From a checkpoint of a small transformer trained on Wikipedia: vocabulary 8192, untied embeddings.
Each number is 200 + 40 x the weight over its row's rms, rounded and kept within 0 to 999. Layers, rows and columns count from 0. The size before them is the row's rms in percent of the matrix's.

# up: layer 4 MLP up, 2688x448, rms 0.0822, rows 757-809, columns 128-191
# down: layer 4 MLP down (transposed), 2688x448, rms 0.0822, rows 757-808, columns 128-191
up757,111,183,271,265,187,176,199,237,180,139,270,221,174,268,200,190,245,188,145,157,160,233,159,199,157,180,147,267,150,228,156,208,239,184,199,180,227,178,236,150,220,194,209,200,249,232,175,252,189,244,179,240,183,205,230,166,199,204,121,156,155,209,278,225,181
down757,109,234,172,191,218,307,268,166,206,254,136,187,145,147,156,183,231,273,254,264,137,212,221,248,167,155,234,111,149,221,205,164,168,225,146,179,187,268,211,123,182,249,274,132,200,163,223,188,214,178,260,196,224,273,241,245,189,248,273,209,257,202,137,215,191
up758,091,105,234,158,143,119,196,189,225,190,214,207,247,284,172,224,264,179,182,135,214,174,232,167,244,244,258,200,135,260,174,182,256,162,299,185,229,219,150,167,215,187,210,160,191,131,223,209,181,264,182,221,132,116,225,184,176,171,203,249,222,227,195,230,181
down758,091,227,207,259,325,257,143,210,233,229,218,190,162,91,233,181,178,235,206,221,224,253,179,187,325,305,256,206,235,241,148,165,199,211,125,210,258,164,206,206,233,139,190,242,165,206,180,206,203,123,153,151,179,177,203,219,249,168,215,196,194,183,197,190,187
up759,098,142,210,258,225,177,237,194,193,218,214,182,264,177,214,186,180,265,162,226,196,184,162,214,216,212,171,225,168,180,210,202,184,202,166,219,222,257,241,171,260,223,224,194,248,245,164,289,217,171,163,247,177,234,236,144,269,305,217,225,205,217,130,209,168
down759,088,211,242,176,204,152,93,209,219,143,185,158,138,172,223,184,172,179,214,190,225,150,264,220,171,130,158,158,176,190,161,228,236,192,248,219,242,245,214,207,155,168,195,266,171,219,192,149,149,232,222,186,279,159,141,191,168,184,195,209,195,162,300,158,187
up760,103,199,135,198,251,216,173,236,308,223,149,203,168,156,217,208,196,157,201,203,120,210,183,216,239,207,192,214,213,257,201,124,205,213,216,218,147,223,147,98,181,208,192,183,198,210,121,173,142,190,144,183,227,176,158,214,160,179,206,217,211,215,205,211,230
down760,089,192,224,159,171,93,200,154,185,208,232,217,251,265,223,241,191,184,142,173,233,207,212,198,287,172,212,245,162,123,151,184,167,198,193,208,261,213,195,206,152,207,275,144,219,246,266,171,229,226,252,197,235,229,251,248,185,171,303,196,233,152,166,147,238
up761,074,223,157,175,269,275,229,173,232,185,180,188,207,130,269,163,222,196,153,254,242,187,167,162,164,173,145,178,225,247,230,196,177,244,213,231,172,174,131,259,207,232,198,201,199,202,191,218,235,246,239,198,186,193,198,136,222,193,128,181,243,215,237,251,198
down761,081,230,170,141,214,190,261,169,182,200,199,138,190,201,270,243,251,283,209,265,196,158,132,159,157,224,167,192,279,231,160,224,199,149,232,198,175,148,164,208,195,227,194,164,219,283,174,217,145,210,169,144,182,211,208,136,156,242,177,252,178,258,222,221,191
up762,091,202,83,208,154,152,159,208,245,188,298,188,142,202,140,212,177,174,164,183,186,254,202,262,230,172,214,165,260,214,196,250,240,164,235,163,274,223,144,132,244,226,224,197,237,164,234,226,183,193,300,272,239,249,183,211,194,160,211,177,221,109,224,158,160
down762,092,169,193,249,147,214,223,228,189,259,151,175,267,178,190,184,226,168,187,181,193,167,178,174,157,243,173,168,194,151,232,157,263,205,245,165,226,154,178,180,180,223,245,191,196,164,146,184,126,176,163,207,127,206,181,199,240,252,319,162,224,268,214,177,208
up763,090,214,190,208,182,236,192,151,172,204,169,175,195,251,194,155,213,236,141,122,172,212,162,194,193,231,199,244,209,274,173,181,78,88,175,230,164,249,192,215,189,171,124,199,225,253,245,227,264,179,159,202,197,149,147,159,174,193,125,180,207,191,110,223,287
down763,096,248,254,146,272,190,199,195,217,152,213,194,248,219,226,175,188,301,199,133,212,212,326,177,125,241,185,207,133,245,241,99,214,210,212,163,179,231,221,152,166,223,200,174,232,220,187,191,146,224,200,202,150,223,146,198,201,178,191,110,234,270,210,170,192
up764,111,203,232,278,277,196,178,222,219,195,230,172,235,227,240,149,224,247,155,175,211,218,197,211,223,183,164,180,192,158,215,175,218,149,155,268,189,172,236,217,248,142,130,196,264,163,266,177,288,162,247,189,205,234,238,173,222,187,213,192,145,195,83,141,183
down764,099,225,141,122,234,200,229,203,164,260,193,217,161,223,210,203,175,174,207,229,294,244,130,149,162,199,212,230,171,219,161,202,213,247,248,194,252,156,240,122,194,302,222,178,143,209,229,180,125,244,201,168,289,186,115,185,172,169,163,248,210,250,243,216,265
up765,077,200,225,167,179,142,215,186,209,276,200,187,167,140,178,220,200,309,241,214,184,183,187,150,123,180,240,199,163,156,221,184,164,231,273,228,201,181,162,199,230,196,191,235,210,179,205,228,229,278,187,252,206,185,181,149,211,201,148,184,253,194,193,160,144
down765,096,174,230,254,91,153,163,154,247,287,185,204,221,110,205,285,178,323,213,243,171,175,203,173,132,181,210,197,236,152,221,180,149,236,217,234,242,232,210,168,220,166,239,244,198,176,204,189,158,228,183,255,168,249,203,186,216,221,169,172,215,253,297,183,150
up766,095,122,170,138,181,266,211,217,205,230,227,160,183,244,154,229,188,121,182,271,220,255,224,160,215,297,194,200,208,164,197,176,196,224,164,244,190,192,175,193,251,108,151,176,179,151,133,81,302,284,237,127,200,212,199,245,203,195,257,172,203,221,215,187,180
down766,099,142,211,223,238,141,215,190,194,244,189,190,230,143,172,190,207,179,229,155,216,205,226,166,182,202,121,276,199,194,210,128,118,247,236,166,242,284,219,224,211,214,146,196,200,164,162,270,206,129,139,222,168,235,147,267,184,212,206,198,179,213,189,183,293
up767,090,205,183,199,146,155,208,242,144,215,136,198,279,179,192,200,233,244,239,203,289,161,191,146,134,133,154,160,120,225,161,195,183,256,164,222,260,236,227,223,174,221,225,221,186,182,159,130,242,198,106,209,221,236,111,171,202,247,240,232,182,271,209,147,116
down767,090,142,189,189,258,249,170,189,171,195,160,263,182,231,172,111,139,151,158,208,209,273,189,205,232,221,286,226,235,208,194,223,189,183,189,189,176,221,211,166,244,156,108,165,184,224,291,210,174,171,192,215,236,159,273,224,219,239,164,179,213,191,225,221,204
up768,113,146,193,184,176,118,228,211,202,153,247,186,195,140,183,245,240,148,164,225,107,142,232,163,245,202,222,215,174,236,189,229,198,254,203,178,175,220,255,187,211,160,188,164,162,204,199,234,264,188,173,150,186,204,224,182,223,135,151,265,235,153,166,268,223
down768,106,196,215,247,143,224,205,174,217,246,119,156,292,231,222,234,182,190,145,239,254,194,168,232,195,99,226,175,209,184,145,257,168,203,170,249,226,200,208,222,215,298,208,196,250,144,154,230,238,235,193,256,219,134,243,211,143,255,180,206,251,273,224,181,203
up769,086,117,199,201,158,161,114,232,157,241,173,174,172,198,225,241,221,281,202,201,225,290,137,247,257,146,211,233,214,239,252,255,194,206,211,199,238,238,253,298,225,269,183,280,183,235,139,167,201,236,236,182,118,315,126,174,179,248,209,125,272,130,188,239,245
down769,096,187,188,243,206,205,226,173,223,189,141,179,226,211,176,208,179,222,171,226,213,284,92,219,188,277,248,203,120,149,186,188,216,201,184,222,166,239,128,187,183,183,207,168,208,253,193,179,155,197,193,194,184,257,147,127,195,253,222,153,249,160,197,238,159
up770,127,258,198,208,101,277,251,189,247,176,111,187,151,217,213,197,179,212,217,264,184,230,222,177,234,208,177,166,162,220,158,163,210,217,220,231,222,242,112,215,266,272,215,265,208,235,199,173,187,183,226,198,173,98,180,196,96,284,199,225,159,215,257,217,139
down770,132,165,207,219,254,141,184,159,171,255,200,243,195,189,199,247,230,232,216,190,236,174,200,185,166,192,175,292,185,180,176,243,265,202,130,210,190,262,192,222,163,171,153,200,176,189,191,238,193,256,216,247,218,202,206,184,279,237,214,189,202,212,237,224,217
up771,119,237,156,211,149,165,255,197,187,181,229,173,190,148,231,188,187,136,165,166,241,128,140,228,182,164,213,188,207,177,174,159,185,207,239,254,263,177,144,186,203,153,212,193,184,204,214,186,238,205,174,131,252,209,182,101,215,137,228,174,216,194,210,197,119
down771,100,210,230,174,298,190,140,239,187,259,205,192,195,189,266,228,204,199,182,253,196,201,204,122,169,186,216,252,212,202,225,139,186,190,223,186,175,137,240,160,154,266,137,206,285,124,221,187,204,230,219,204,163,266,244,236,247,156,137,186,277,228,214,220,184
up772,083,159,206,184,223,224,232,203,198,144,240,209,186,172,160,224,174,289,156,195,199,233,180,162,266,217,214,205,201,270,158,174,215,168,184,228,197,242,261,242,250,216,199,260,189,171,195,240,220,218,126,207,244,133,245,216,194,189,299,189,208,153,200,131,207
down772,093,218,200,229,317,160,212,156,181,222,201,272,212,221,209,193,163,225,185,262,201,231,125,165,216,184,234,248,202,208,190,142,167,190,200,176,220,191,153,198,184,164,177,218,249,165,218,214,218,127,237,254,179,191,226,142,168,169,234,295,153,208,169,109,177
up773,101,174,148,158,199,200,232,210,190,180,162,260,200,195,144,229,185,214,155,223,194,234,147,223,257,96,208,139,245,187,255,258,276,206,281,153,177,176,287,167,171,193,192,196,184,223,205,160,207,260,157,161,213,217,318,274,152,197,108,139,179,226,142,129,184
down773,100,130,175,188,143,200,95,237,173,104,144,231,186,183,122,223,183,96,207,227,279,176,206,182,187,222,258,232,178,194,244,198,261,242,171,309,260,218,248,278,252,205,187,233,205,220,176,255,196,175,192,239,188,174,242,245,200,209,165,179,212,188,186,166,152
up774,101,181,232,296,213,169,225,221,144,216,171,200,230,175,222,209,170,242,183,184,191,238,188,247,214,224,215,262,238,161,193,222,105,247,203,186,254,182,237,188,260,225,210,190,211,186,238,234,290,271,225,212,253,231,193,221,168,164,275,216,158,164,134,223,189
down774,112,277,214,218,247,218,213,213,169,141,169,178,194,267,220,203,196,218,215,233,259,181,235,208,228,165,150,296,174,204,187,126,180,275,155,257,177,150,190,130,195,155,244,246,208,194,188,208,130,217,210,201,185,200,176,171,244,225,234,194,168,131,195,190,196
up775,083,249,264,190,215,216,145,178,244,196,216,179,195,290,183,175,221,173,235,193,160,152,251,168,229,194,172,248,137,215,158,188,216,244,220,208,183,225,139,221,314,192,161,256,174,276,215,201,212,229,302,170,168,151,184,249,201,207,268,175,176,200,162,246,232
down775,096,184,200,215,232,157,201,190,286,260,245,215,178,190,252,238,203,162,190,258,129,143,154,285,195,195,191,312,173,188,196,198,213,244,226,134,237,265,208,217,164,197,206,193,213,215,161,241,167,191,243,195,207,162,181,237,217,196,271,198,178,181,205,224,185
up776,105,281,128,278,147,126,231,186,159,198,219,205,168,244,175,276,216,187,144,170,234,174,201,175,213,232,148,233,214,265,149,190,225,213,219,168,191,197,215,156,205,214,187,188,227,205,188,160,219,159,267,151,139,150,289,229,224,181,151,243,221,268,264,168,177
down776,106,181,161,194,179,143,206,197,169,183,233,172,179,237,295,167,195,242,146,185,152,235,228,205,177,179,232,128,207,220,231,221,163,192,155,162,167,264,239,228,227,232,169,189,207,213,164,221,204,224,221,176,228,226,220,228,228,250,249,210,190,145,212,226,248
up777,098,209,221,261,239,175,248,194,193,175,228,271,93,132,201,199,156,195,159,260,258,248,239,191,217,198,196,162,121,173,181,221,198,228,160,132,130,179,166,220,205,184,188,184,163,149,217,182,225,277,212,253,203,206,291,147,143,165,89,150,141,188,202,221,263
down777,096,185,145,206,158,225,185,255,215,176,240,207,231,247,244,170,224,242,175,143,247,186,234,257,172,185,156,194,229,163,213,249,283,189,213,239,208,169,244,199,234,192,134,262,121,182,196,221,211,131,136,198,197,238,145,227,190,178,191,238,273,226,142,161,148
up778,095,219,165,219,142,240,229,161,309,149,204,253,182,210,194,249,182,162,204,191,153,190,137,205,206,172,173,117,220,104,165,212,143,244,132,277,227,192,272,177,199,180,171,93,234,230,118,183,144,208,178,188,178,215,190,182,184,251,192,232,253,157,200,206,130
down778,087,236,202,144,175,151,231,146,167,243,187,153,194,177,209,136,200,267,212,224,213,229,137,230,186,174,165,257,137,226,235,172,255,149,259,155,180,260,212,186,259,245,219,247,205,201,273,193,221,175,189,189,164,204,167,204,223,146,254,116,197,190,187,249,244
up779,098,181,187,197,192,163,269,186,219,217,203,271,255,177,188,208,136,254,221,194,265,218,196,127,316,124,175,146,182,228,209,232,246,172,165,180,218,223,234,234,139,218,224,182,219,261,195,194,188,242,214,197,225,201,119,157,190,227,266,204,227,281,221,239,204
down779,095,210,190,141,120,267,255,232,257,174,159,201,241,254,251,258,258,243,253,84,63,204,167,202,206,223,162,206,179,103,183,274,219,230,207,203,282,253,263,258,223,204,190,219,202,229,301,205,199,172,160,190,148,171,191,216,140,242,195,248,225,228,199,229,222
up780,103,249,170,239,151,203,209,217,235,139,155,218,276,199,246,191,154,243,180,161,156,224,174,240,207,207,250,149,161,266,235,239,171,216,271,223,215,133,266,153,171,248,246,230,162,118,199,195,188,191,183,186,246,130,216,171,246,167,109,220,190,151,233,240,213
down780,108,225,155,203,232,149,163,153,233,187,162,140,243,268,185,177,261,231,202,124,180,243,168,234,210,168,221,209,133,234,216,115,164,162,211,227,212,143,212,223,172,207,154,142,178,216,155,184,201,175,203,180,223,181,197,179,191,130,217,225,188,236,182,234,226
up781,099,164,183,265,167,278,170,163,256,250,230,246,196,116,206,157,213,163,117,227,134,162,198,261,239,212,172,175,225,214,200,228,143,199,182,125,153,200,211,278,199,182,213,207,290,190,184,244,238,175,182,262,205,230,262,182,173,162,237,199,232,170,150,227,239
down781,103,240,160,141,206,222,125,179,243,204,217,183,213,146,225,175,219,233,193,239,181,200,222,206,161,176,177,183,168,119,247,219,178,247,225,178,210,186,208,251,258,198,161,233,169,180,141,249,227,209,146,240,273,171,214,92,216,231,225,236,201,242,247,240,213
up782,088,155,266,173,187,174,230,209,204,255,133,165,210,189,268,149,155,176,129,146,231,199,272,192,232,200,256,202,267,186,207,199,274,213,237,170,189,171,148,181,197,242,139,165,220,238,182,193,242,159,160,194,153,241,152,188,121,185,166,200,163,131,137,235,200
down782,088,190,140,263,193,281,260,170,221,238,325,259,239,136,162,208,197,206,193,160,189,201,242,215,287,180,202,225,159,204,163,208,225,233,159,185,219,248,192,210,206,233,169,160,229,197,235,157,206,183,163,228,223,127,180,208,263,180,280,178,229,127,145,187,169
up783,092,229,161,181,168,211,269,234,287,195,152,171,150,198,209,145,235,195,201,257,219,138,270,149,138,133,211,201,137,173,105,219,143,260,206,100,152,203,192,215,155,229,224,160,225,232,195,214,223,260,230,160,251,190,242,249,203,249,231,176,191,252,230,110,168
down783,090,234,282,203,235,160,146,185,219,227,190,235,232,214,163,216,182,266,189,125,214,262,204,258,208,251,169,109,233,223,199,225,181,216,141,179,189,209,208,201,162,201,192,190,150,194,227,139,227,241,250,251,119,244,201,218,192,174,236,244,126,182,210,252,231
up784,095,187,283,130,145,190,245,181,165,227,188,140,233,178,112,199,211,158,239,216,142,135,230,208,209,258,258,203,184,170,239,146,227,219,205,161,202,211,173,190,184,239,226,211,157,232,214,211,201,225,230,201,219,107,217,206,149,208,240,144,178,200,218,142,164
down784,099,263,166,223,253,227,125,221,233,203,183,199,256,192,221,182,260,211,209,237,214,221,163,269,218,217,250,159,117,205,270,245,161,199,140,255,158,157,209,158,190,170,173,159,146,253,212,146,265,215,234,232,236,175,220,240,268,202,244,199,197,187,118,178,192
up785,104,159,201,240,165,192,182,273,222,230,264,153,123,216,253,255,225,276,257,186,189,277,130,168,160,163,237,185,175,242,237,158,158,191,198,200,162,151,224,158,221,222,192,248,125,149,194,220,252,172,147,139,191,156,290,150,193,161,204,210,176,213,192,140,212
down785,103,258,184,229,257,189,199,203,146,173,242,185,223,163,241,167,200,168,163,153,196,175,229,230,241,262,179,186,224,136,253,191,199,302,228,121,226,255,248,213,217,213,248,195,242,214,184,237,183,148,163,234,160,170,219,276,284,203,221,204,115,228,163,197,198
up786,097,131,255,276,181,215,225,247,244,159,211,195,234,168,230,174,231,224,212,167,233,253,240,295,258,257,236,174,194,232,248,211,123,269,136,262,192,205,162,220,128,140,207,206,112,188,141,124,195,255,223,225,188,224,171,193,187,186,211,211,115,247,248,208,201
down786,105,248,227,145,236,211,262,229,178,181,205,201,294,242,191,167,291,168,186,160,183,241,216,136,165,176,198,118,213,270,176,275,284,212,128,229,247,222,204,201,146,192,241,135,202,264,180,131,245,239,237,201,224,206,155,181,224,236,234,166,157,196,280,217,225
up787,102,89,185,221,152,234,170,206,164,232,246,182,217,261,245,229,257,242,191,187,184,256,245,258,167,214,201,299,201,172,194,185,177,68,193,166,222,201,264,189,191,153,226,203,142,244,212,177,258,243,220,251,245,187,204,284,237,151,205,193,172,227,211,181,239
down787,101,186,227,238,176,206,206,173,212,241,166,195,141,201,180,140,195,222,137,256,216,142,222,188,256,226,183,163,159,227,234,206,283,198,221,254,152,215,195,212,246,244,254,174,267,127,278,235,223,153,235,169,223,207,164,268,194,251,288,177,196,249,196,255,130
up788,109,168,214,188,169,227,242,168,246,184,237,222,218,216,154,149,212,236,202,201,166,166,297,228,239,184,192,221,211,244,211,132,276,246,173,180,155,188,250,266,172,194,195,213,181,205,186,257,187,131,233,164,220,166,145,248,132,236,239,187,206,171,163,144,256
down788,104,201,260,210,186,223,189,160,262,216,215,219,173,209,230,179,233,242,144,153,259,228,270,155,221,285,203,298,175,164,186,211,171,146,210,252,193,187,217,128,186,296,219,239,234,299,126,138,190,187,184,277,162,278,219,168,184,192,186,186,181,192,275,230,191
up789,093,196,106,223,187,261,232,184,264,200,246,183,167,225,221,173,179,226,275,131,190,172,234,198,242,153,129,179,186,236,201,183,127,210,175,175,217,238,233,228,242,232,109,207,173,207,127,232,226,172,84,163,127,200,171,157,147,185,168,211,133,161,236,182,141
down789,089,239,255,197,237,166,103,261,205,169,230,242,226,173,230,268,235,129,138,184,228,222,212,210,209,190,255,246,188,180,201,249,183,200,190,235,160,118,181,224,147,155,259,182,211,224,254,191,214,265,329,234,221,172,214,272,227,166,224,217,231,195,278,218,219
up790,114,239,190,177,101,176,306,203,208,313,214,150,234,183,204,215,252,172,231,224,155,160,148,194,130,230,216,183,277,206,157,184,190,167,216,242,228,221,198,199,227,169,219,274,199,196,215,203,182,162,170,185,119,141,269,254,164,172,171,244,153,199,272,150,245
down790,112,260,201,301,179,274,248,196,206,159,119,272,182,221,108,218,253,232,218,269,210,266,192,230,192,183,131,154,134,190,261,171,224,147,153,170,160,200,210,198,223,189,178,183,269,226,146,152,185,197,219,191,239,209,140,217,202,218,216,183,176,196,234,238,177
up791,105,158,189,171,239,240,145,232,202,203,195,204,176,170,199,241,184,210,179,194,173,133,237,241,293,251,207,222,141,189,272,169,212,220,250,181,203,225,216,173,171,227,207,214,239,182,175,226,219,223,193,189,214,221,197,220,154,272,232,184,165,193,169,233,289
down791,104,126,235,168,307,199,252,134,183,200,174,193,185,205,205,200,196,217,144,179,221,96,168,143,228,194,191,208,220,214,216,202,151,250,187,213,145,212,151,188,193,112,183,240,232,219,142,192,168,193,141,146,146,242,216,267,210,166,168,160,132,232,201,259,181
up792,111,147,237,243,104,197,155,206,231,232,197,271,193,319,192,143,246,163,253,182,189,254,229,138,270,198,188,254,163,186,182,120,241,230,218,244,165,212,195,173,204,246,183,194,180,300,168,169,178,198,336,242,228,181,259,166,228,198,49,180,200,248,222,236,256
down792,110,186,173,224,156,206,238,279,202,189,247,204,211,226,182,281,215,262,199,249,157,204,189,146,202,208,218,164,201,178,246,238,162,178,172,225,227,206,135,191,173,201,255,190,153,260,145,212,209,239,180,200,167,84,212,151,174,232,162,183,207,225,276,270,186
up793,132,98,249,215,194,221,164,140,267,218,245,213,248,135,148,219,224,209,277,251,173,152,198,214,194,177,136,256,177,196,190,249,205,236,246,221,126,134,219,271,193,215,215,260,221,181,226,222,253,178,335,230,176,221,201,169,138,228,161,146,207,170,228,153,175
down793,125,219,242,179,236,225,188,246,259,214,146,159,273,180,178,177,141,176,185,197,206,202,197,207,195,201,211,102,185,170,252,160,238,192,145,213,281,159,179,212,239,147,253,228,229,270,180,231,252,227,260,146,221,203,215,247,155,162,177,200,131,186,212,192,174
up794,107,226,163,207,238,157,245,171,223,251,266,157,176,245,252,185,155,257,192,260,204,230,228,228,176,134,231,173,150,195,174,156,170,255,162,161,167,152,136,263,246,146,177,192,173,209,204,187,198,250,233,156,248,197,283,179,216,204,181,245,152,230,189,114,233
down794,094,176,98,158,150,250,143,216,203,167,195,195,243,200,257,247,231,223,224,182,202,166,201,197,145,183,122,260,277,146,132,230,178,186,227,261,158,207,177,168,245,257,219,251,164,285,151,212,314,208,286,274,153,223,227,186,193,222,199,229,203,167,235,169,202
up795,091,199,161,151,199,192,193,153,202,174,171,169,188,145,273,228,221,154,148,226,158,196,249,233,185,200,216,158,199,224,204,194,192,241,209,196,170,138,170,177,207,126,230,262,178,198,291,224,246,250,241,183,230,288,150,224,126,209,184,169,148,224,164,253,231
down795,088,151,266,234,182,224,195,230,182,233,247,281,159,242,164,199,170,231,209,145,234,239,143,244,220,184,168,250,199,191,111,194,192,231,245,206,244,228,248,246,186,237,215,109,201,267,182,195,215,184,204,247,265,175,226,193,269,155,248,284,275,207,179,253,213
up796,094,81,160,183,251,235,180,215,164,189,116,156,192,205,191,137,224,167,192,155,209,163,177,273,183,131,243,127,121,262,269,182,172,213,196,162,178,192,143,266,195,165,198,229,173,233,262,270,258,280,135,183,265,302,218,155,243,173,207,187,167,242,213,178,234
down796,093,159,217,224,141,204,273,266,149,201,222,250,257,173,194,185,280,191,236,263,265,215,222,180,131,232,230,198,172,233,264,209,136,244,234,159,250,192,231,192,226,190,160,210,149,286,142,177,215,174,209,231,218,132,260,220,236,179,165,189,239,150,205,176,147
up797,102,185,133,206,191,183,208,245,258,174,255,187,187,179,185,210,227,221,125,163,172,161,222,227,229,166,205,240,190,154,128,181,156,191,164,178,234,165,234,163,165,217,228,249,172,158,247,218,210,200,183,238,186,177,265,186,211,213,304,124,155,252,173,188,213
down797,108,194,197,197,193,240,235,222,225,145,172,154,222,258,307,236,101,194,156,197,227,183,204,131,246,194,190,115,227,129,233,129,212,149,161,270,198,118,231,196,215,167,212,217,263,177,200,221,179,237,239,276,215,214,223,149,194,324,232,187,207,229,196,220,219
up798,102,153,195,216,275,266,241,219,200,153,181,222,205,202,179,163,167,260,223,183,182,164,180,212,168,218,275,165,188,243,173,215,193,173,155,212,182,150,210,261,238,174,291,189,184,183,252,195,247,187,197,151,254,143,155,149,154,200,174,197,210,162,161,149,224
down798,107,202,138,215,214,287,271,199,131,251,201,205,127,271,152,193,187,200,168,191,201,223,158,252,166,174,202,150,214,127,253,144,215,156,205,198,204,156,196,241,212,227,137,237,142,149,146,251,186,155,271,208,257,221,207,147,234,153,168,192,197,189,187,268,143
up799,104,218,179,92,177,159,160,168,174,152,116,190,158,265,315,164,255,252,155,174,279,168,218,200,182,264,246,178,213,191,164,203,219,192,269,286,235,198,169,220,236,257,192,197,171,202,210,119,181,214,226,198,209,245,191,221,207,190,231,245,237,233,141,238,234
down799,094,214,193,256,295,169,230,177,172,256,206,158,167,173,219,254,168,132,202,246,219,236,189,279,178,197,191,269,196,260,231,226,203,270,154,166,207,307,254,176,195,223,181,245,245,158,222,236,183,196,225,178,205,262,181,307,233,273,185,171,144,246,257,174,180
up800,088,207,232,186,250,127,166,135,245,182,185,217,211,209,253,247,235,156,189,252,217,261,117,221,155,243,215,210,143,196,156,110,239,252,197,235,177,238,174,219,202,220,186,131,198,182,174,148,204,197,177,156,156,256,223,232,160,257,154,249,224,207,169,221,241
down800,094,234,185,124,204,180,192,204,238,167,235,222,202,204,208,221,209,203,211,254,224,130,197,139,216,208,145,200,254,219,131,164,207,181,198,169,210,280,190,197,272,173,297,121,243,266,190,177,171,200,141,142,198,203,214,182,153,188,225,132,318,173,146,271,276
up801,102,208,227,207,156,148,185,114,216,178,147,182,173,199,164,176,167,257,215,219,272,272,181,243,176,200,199,167,190,174,183,280,243,209,263,217,204,220,257,241,194,205,165,126,201,247,211,130,143,187,221,192,196,227,197,208,220,167,140,249,209,156,222,170,131
down801,101,174,141,211,163,218,116,144,128,225,119,199,191,212,238,130,239,234,209,229,157,232,141,258,182,157,142,166,171,202,202,277,199,257,266,236,213,264,212,219,229,194,203,242,168,248,95,217,233,162,201,163,206,124,181,214,262,143,147,152,220,231,241,166,211
up802,116,324,185,185,207,160,208,156,184,191,250,230,164,150,194,81,232,173,277,282,196,128,259,232,245,136,240,193,189,240,216,199,98,219,217,71,154,224,199,173,175,283,182,289,213,205,151,278,223,211,217,175,171,193,126,198,241,187,176,264,197,206,210,200,209
down802,111,161,182,248,171,171,209,170,246,182,200,268,134,225,266,162,157,265,215,235,249,124,275,208,186,204,195,222,295,197,138,246,233,243,207,211,261,208,221,262,163,196,261,137,247,266,142,151,160,168,277,207,204,214,142,217,187,237,169,222,166,199,183,194,166
up803,109,241,188,216,187,182,183,248,259,117,219,133,226,162,186,232,188,186,217,221,219,221,192,196,206,212,138,193,184,239,189,228,247,211,229,182,175,173,262,209,181,202,225,256,183,224,151,179,294,205,273,200,149,221,236,177,189,107,147,267,129,243,169,228,186
down803,111,267,203,219,147,197,189,247,248,165,166,320,218,179,325,198,212,216,225,237,150,208,205,175,208,246,170,166,284,143,212,181,152,279,298,253,263,209,223,246,188,251,105,151,240,194,139,197,223,147,215,280,187,291,250,199,266,216,178,206,207,196,255,193,226
up804,089,247,220,230,198,194,185,131,186,190,184,157,231,129,181,193,212,200,255,228,117,207,205,159,228,145,143,222,227,219,300,173,198,187,183,127,227,226,211,201,129,219,173,195,169,176,231,190,224,151,216,261,233,253,168,214,168,263,150,213,244,146,203,239,170
down804,095,181,200,185,227,234,172,217,262,193,191,208,116,151,200,117,203,218,252,189,187,188,218,184,233,214,191,186,183,219,250,151,218,206,223,165,204,212,141,189,193,125,239,227,161,187,194,196,194,231,198,208,200,240,246,225,224,180,224,199,218,189,147,219,158
up805,096,195,150,262,234,224,224,218,224,177,141,193,227,180,169,213,154,238,267,144,198,188,158,198,239,234,279,132,205,131,227,243,192,167,241,170,196,184,184,238,237,180,181,127,207,186,292,126,147,233,160,127,280,214,190,167,210,112,169,259,205,142,145,234,140
down805,089,193,215,194,212,175,198,207,214,173,190,215,216,268,149,194,284,152,147,225,193,215,218,180,158,156,178,247,183,138,141,195,204,143,152,230,241,192,200,222,134,196,245,231,174,173,126,302,249,169,228,218,166,167,175,248,220,237,226,90,140,248,203,129,186
up806,095,243,207,270,206,227,168,156,215,261,207,228,188,199,241,156,200,218,239,200,229,246,193,207,234,239,191,259,146,118,194,182,249,233,206,169,182,151,219,232,264,211,193,217,122,161,159,99,140,227,185,220,177,220,266,209,186,216,207,175,208,229,164,222,248
down806,120,166,192,252,200,202,261,189,106,201,217,213,238,154,226,154,131,248,148,153,218,140,281,232,285,236,184,228,269,164,202,161,174,187,239,226,224,221,172,190,290,167,277,163,173,189,202,216,165,201,222,153,206,259,167,241,229,231,167,214,296,177,256,179,215
up807,095,268,193,217,148,272,163,189,123,205,210,244,197,223,204,205,156,260,225,226,203,193,247,95,235,203,249,245,245,230,169,208,191,178,145,232,225,193,160,229,113,250,165,230,195,183,199,170,146,222,232,220,190,147,178,246,217,198,251,119,224,200,188,203,226
down807,109,236,127,207,256,154,270,170,153,242,222,171,119,161,189,145,204,188,204,191,176,188,243,215,249,206,175,204,199,264,221,258,178,161,254,218,154,212,189,208,175,229,259,224,202,247,198,229,124,99,175,211,228,213,223,222,157,117,210,178,248,208,215,111,201
up808,106,216,118,231,206,216,171,262,214,269,178,241,99,153,182,166,247,169,216,160,199,230,284,167,176,252,189,120,188,175,133,181,205,144,184,181,198,162,226,166,243,227,131,173,119,205,231,154,248,129,134,193,158,184,163,196,250,159,210,185,243,176,211,155,118
down808,093,79,223,203,142,223,134,172,203,193,248,227,263,287,193,230,149,225,180,201,184,159,192,163,267,201,200,215,269,227,253,151,189,253,247,200,171,198,210,221,197,195,273,186,192,98,159,234,219,168,247,212,332,238,126,208,259,152,223,161,182,200,171,241,246
up809,094,232,237,246,211,220,183,260,296,153,121,219,237,169,261,165,174,255,215,113,177,135,171,188,214,208,192,263,265,121,275,193,230,202,221,246,162,230,159,189,192,125,174,262,191,180,176,181,216,244,241,178,213,205,131,187,200,147,207,180,158,258,218,198,221